Part of a small language model's weights.
Size: width 128, 2 heads of 64 (1 for keys and values), MLP 512 GELU, vocabulary 9894.
Each number is 128 + 24 x the weight over its row's rms, rounded and kept within 0 to 255. Layers, rows and columns count from 0. Numbers have three digits each. The size before them is the row's rms in percent of the matrix's.

# layer 2 attention key, 64x128, rms 0.151, rows 0-63, columns 64-127
088:100127131103154149098107125144141119125163094169123117168139128160106131166127134149081123142078164176128155125115122156142096115114109093094118109114124114088142140133141116112150124148156119
100:073105145076131126131137140167120120146137110191120124137157118153130163111164113151145133142110093115126148106137112125126117101141086077108133140123147112105140115143143120166112144128152109
070:131124123118106118148098196110088139098084131107079168129149167137133156139124112129133138126158112120090138121115138096132105118133078156111119141108130114131148128103107088125130117123114187
084:119126138152137125116170121140155139130141127142148108167150080141122165139172106139124117089096157142148140130090123193108101124104120137126122110106132128145143098132142117119094133127152139
092:153152127144124138117068143118119126105128171115123125105119148146149096135128124136108099121159130114149119183107151123131082184128087129133136076122165088152120097110146128152174132168074173
087:122091144130127089119146085160119107134140109146133109155081120155143139182165127154113137109152129147156148131127101104132143072109125110091124093150151145143107138111127151101168113147125135
089:203094104137140154093154099139129119085129117149143153122163126119147105077171151131148100180121144145141124143094128116158096143114158120138119127178136100160102135155142128114151163109125131
097:143116114115143137104109070159129149166155116116112134104126108108123102111084128152130148140141138121109122163159141053148134116131158127114101163142098145099134124100133151097142151147104133
077:153154147128122127126137126132104087113130103083150137123163134128148148100119112093114179143093120123082101138122121158117123131112184149107118143150139093131151127105124160138132142147123161
083:098125145112101115143143132130176172146125115097130141120179143086113122144102134101105130098109111116130095130116145140142087139144098129123133158133106129135121108157117108144162143134130106
086:118154135083089113175100116099154132189105165095125160111108131118154136131153127149129131157148109138135056155123110140132168135148138156137129123100145110109101151112165129129149160160099119
095:108146102120133103171109163138146148145116115088118136157147136128102066118110102115097121149119146139099127143126128136109071080113099186153162102160128103120103166130121087098141160132160132
089:096111139121124111110110150164123137124116127130122142132116108129126188116124161165159137096126149143090131093119135101125136164086119107138100113154089124123158157090113096126117149097149138
095:118165134173121096147159131134109101138124103120099146130096125126130140151143098125160101143096123140129169138093087137132103114122154184151073125151125140131125113125168095133099162159152126
098:109122131128103138101177112103133107107113148123124138112135141106139182115102130128148104139154098125143105110115151123159181158104110104113164143112143138113113114105105203161116124108114173
096:108105138138113074106133080138158129130133104079135116153131088126078137095116118171147098112133127119128141104097163157107122122112168105164072136117119142134110144106115127104107172120099112
108:093133165127153117146118118129111106148153102172126109161126100140141111132169096150124089153080122140146149124124105148112105094105106117120122133093150165118138128159183163125089106118182148
087:107099129147117137134110091118112152100112109127092128114143126115109144149146128133130127122070158142126108138120179118136129144126095137203127139094136129130099145190107146102064165154133111
106:138107111136140163123179127122091137165122135100084114126148123146124089114129116098100147142091108071128129116106158167136110116126147112135110105111120097146106098100118186177088163101125119
098:155113134121123150119112114141172194126081155110127162120126160144106086142150146098151115139187119139109101128159187102134143145159101090154173114117083115083101113113095127093131113096128132
121:134106136125111119101122126090138167123089167136125146118118215117172158116115153090111150169127112133104101193113147107149158120148106118135129143150124100098084104101099172115142066142114098
102:124128100117126188122121166109099117161171109130103131120105150113110119135149132125118100112142147079131096118158162127123079139139154097119149134128126117119157122145125120154137170145107157
131:163135097144124141177136123132162161090151163110118099090132137106178107131122175081119128169163099105137118122146143084167106111146116159166131114099137107137084123130076149139155161141079126
112:122136112116111076061169108186133101159187118180123120168155125144121144127141125150151085144120121176157151119156117121124100161097153096128073116112125147121112129139131131141097110134154120
098:118129130120151172137120104097151115106098134121137159085113150132114122172145124108058131115145124071131130140157123135112163141125122136140120119175149119107151120159143126136109127130132145
124:138118089138124167128140113107068154129123153138114128100148175050110119146132107156140112136136072113124168120143131118142156166115131153136146134130144118148141117096125134126158117117083145
099:163130157087159092059131150174162123123121105128149166129131146129156116106155153118140183102110092145083089125102143086145141148142139132129157140145099138137127148129176105145084146109127105
119:148155155138139135105109141136179144118097147127150125111140179115137118101082172099130106088135130130081101119148159133123131136134150149174140089158097125132110177085137157114142124157122128
110:127151106133137156121094141155120113109127111160087131159139092142139146127163149135104133115101145150126149082141127126125110132108138090094106132105148151123168147118166114133121141115183106
117:098123155138124125140117115161117129127077175066137150139094157136175156096114142116158132102134125088096134134080132113114123142127125135118122125096114141143121154144105151136095132097101120
108:139142155125170136127133137132179123116120096105112112141120082145108148123087125136099116096081130164126096138115112106111114146097099153150173123117151091131140193148128116124138135147088134
106:134122114126100127105095132099162151135109134178121152077113123106178105116142147092112080144152121100154091155132133094163139164151088129128154151165158138126084099135091150156120151142110180
114:123094102074142116113118147154141116167145093153101148145172114145097141133164139148106154152133157177138161124171092127100114099129130107120151159104115114097135125166136132110127142139161103
091:099119092120118139121100116179144144144147155108122121114084137123153094168086145150173130150125137139131110161160098110160134093093167143129142102140117126137141147129131105087155129153101118
085:120100143167124164153171156126099105101107138137112094102145122088156148111134138090130096091138107088138117141136120138131144086183143148157138155148142146145118138134112153156129134108105108
089:150104126112137126100137135108135152146128126171165134172117133152099137141130124121108161156115157152151151115126157125110072123122125090120110154089141103095173133153186157102101126123142139
078:107143092098113129157129128131115137130131071169107139126109143147136131113148101136131084146092148197161171148128119124130157119139138117093139072140144107125144126106162150100130154156159178
091:134125140108148143162126143134091131102126143115153187093132136116130123131116154103132159159129116084162088149139108097166185088107139140151156088127121087136106117107111134116111122120077122
098:150102125184093140125126169100125142088118132137143164127152116118142088117131171104111134104129132103148120117111126166148138138140077127143111113202187170132085125103109146107122125122158159
083:125124113145120122124143142076168100131163116134111084171103088142132085164125099136094131127073130141172128086119127124113118168098104118150138117123166146151111132080111186139138125115139111
098:101150177126132124118133100127135159106168091132125125173082116144107144150076112140098075119129119137144140109090119165114112106126167119132081116127107138133181123152122090140133158135160094
087:095133143061153096126130174153147113106096162136114094088115151134122129136112148154162171103161088098110136109117149107135168120117131107145112141145112123119139162098105150164136087117129126
092:110117156125137134098103156166154107151136089147089149130116126167160126115141128169136106131127154140133175125096108085134104103111134097109097149123101143093163100111152120126133124131130118
088:089155135104168159116121126131145103113169104134151088142153094134153114162173097122127157104107142136109154121110108112100135119128147113147126149127165141121157126160129140159132123158155141
096:113130155112110097146183083149137124133132096117126178142150100117123163116102150142122165108082137157136127094085133123097111143127142123114130099131125114090177134098106130166093188097147103
093:126158095154134142154123136133142088133144082107126160140109108143152129158159097156151156133122146148101132124135127103093110116143136145120124169109138132120122149130140129184184105155170144
090:086117122114102126120145104144119118119120097139143089123123102154188096145132156112093095137122137122132100103116105112189151138145092104120180115151155123135115112090129158178141105148157099
093:131123113147054106134103144117155163148110173116147113067148146081115121107110115107135130111149120136117141113135095141164109117143130173127127157165090147103139131162121103096178143142105124
093:106087136149127136160106135125107121150113128095077101136095118119158103135162117110118155129104120131112102142103119082164152164114142128118103107141112099151121066140088141166100129132142087
087:105108138088159084084133129133156135157111147151138116115165149119127151136121100155077121083145119162110116108113137154116164117109175109138130094108127089147143159094113145139127102113124105
089:118174143123126100134113159127156101129162158108137112151168153140072139120109172128092137137127126135153152134143134126111129112113102087130131150151166096090117107145152117138127123147166144
114:128158127133142145114112150130166112164127120119094101164157115156145135188127094104102077110114098153128149173136123123117119119130136147105110127116132162122120137160154067114144111131150113
151:121105115159134077139106131144133106164132103185110117161117115166080119126175115143123114117091170156141166100121117153142098150089150102117127078141135164091143142122166114127117093112155134
103:106154135177164094094127119105134134161105097148076123105156143141171121134114124089151155141101120149148166106171138119118141141095129143147141165088124164106118133146160130096142113149166121
112:138087104108115131131157041149161121153157126155143126131121096111108118145156112162130151111102158120147158067132087155108087132143136114119138109113149128158159122135121141146150133140161123
109:141138119154089129152164153117109129097133168120086106138118136112111161143143138097126125104084121130097097130143147138119139112151144114165158129152140109159103165095088099146135068109110134
112:168142131127140116138127117127161120158125110118157141104116133150175102122144161111095117109168086110131093112154146145137128157127108127180161136107113097124164136084112106143146084096114118
101:103109129104099103115136158124097103110162124123178165143097114119120189119115142112113111117158117132077154093150158111124123126145128145133142132136152173145122108180112174128160160121117145
115:123105129133128103122131136110094130154131117164107123163060104137127149156139137150156140114115144136126179108111119108073132102111145136126100146139150143132141098116133129124102098073158148
102:173158133144115130121136128164157151161070121137063092129130168139150131107140097089143097140133083123115088153136141101157119123147153121104103132147148159125095125169170099116176129159112125
101:123117141148177166110163106120106067101097128115153129129133157161125157147089120128150127117151134123152109156121153061114146137114159124165135150088110160113159141116155143125157074144152114
107:154147128130141110111136162037134153108112178133106119115146126152134149090088122109147110105095084143156111155131143151127114117143163123170105147139107116115147148089126119145141155130148121
104:103123120107181100125105131113144144145157104132152092080120110131068128119166185141106082110070117133136134079176158107097120137136124110100165141148137119105143138094116147158098135098096122
103:105112131113151133061136143136142128161146131146101132141116137124157112101159113098109109150141123137112097163136122105151135127110166148153146133111157100104098137099150140131118139145129093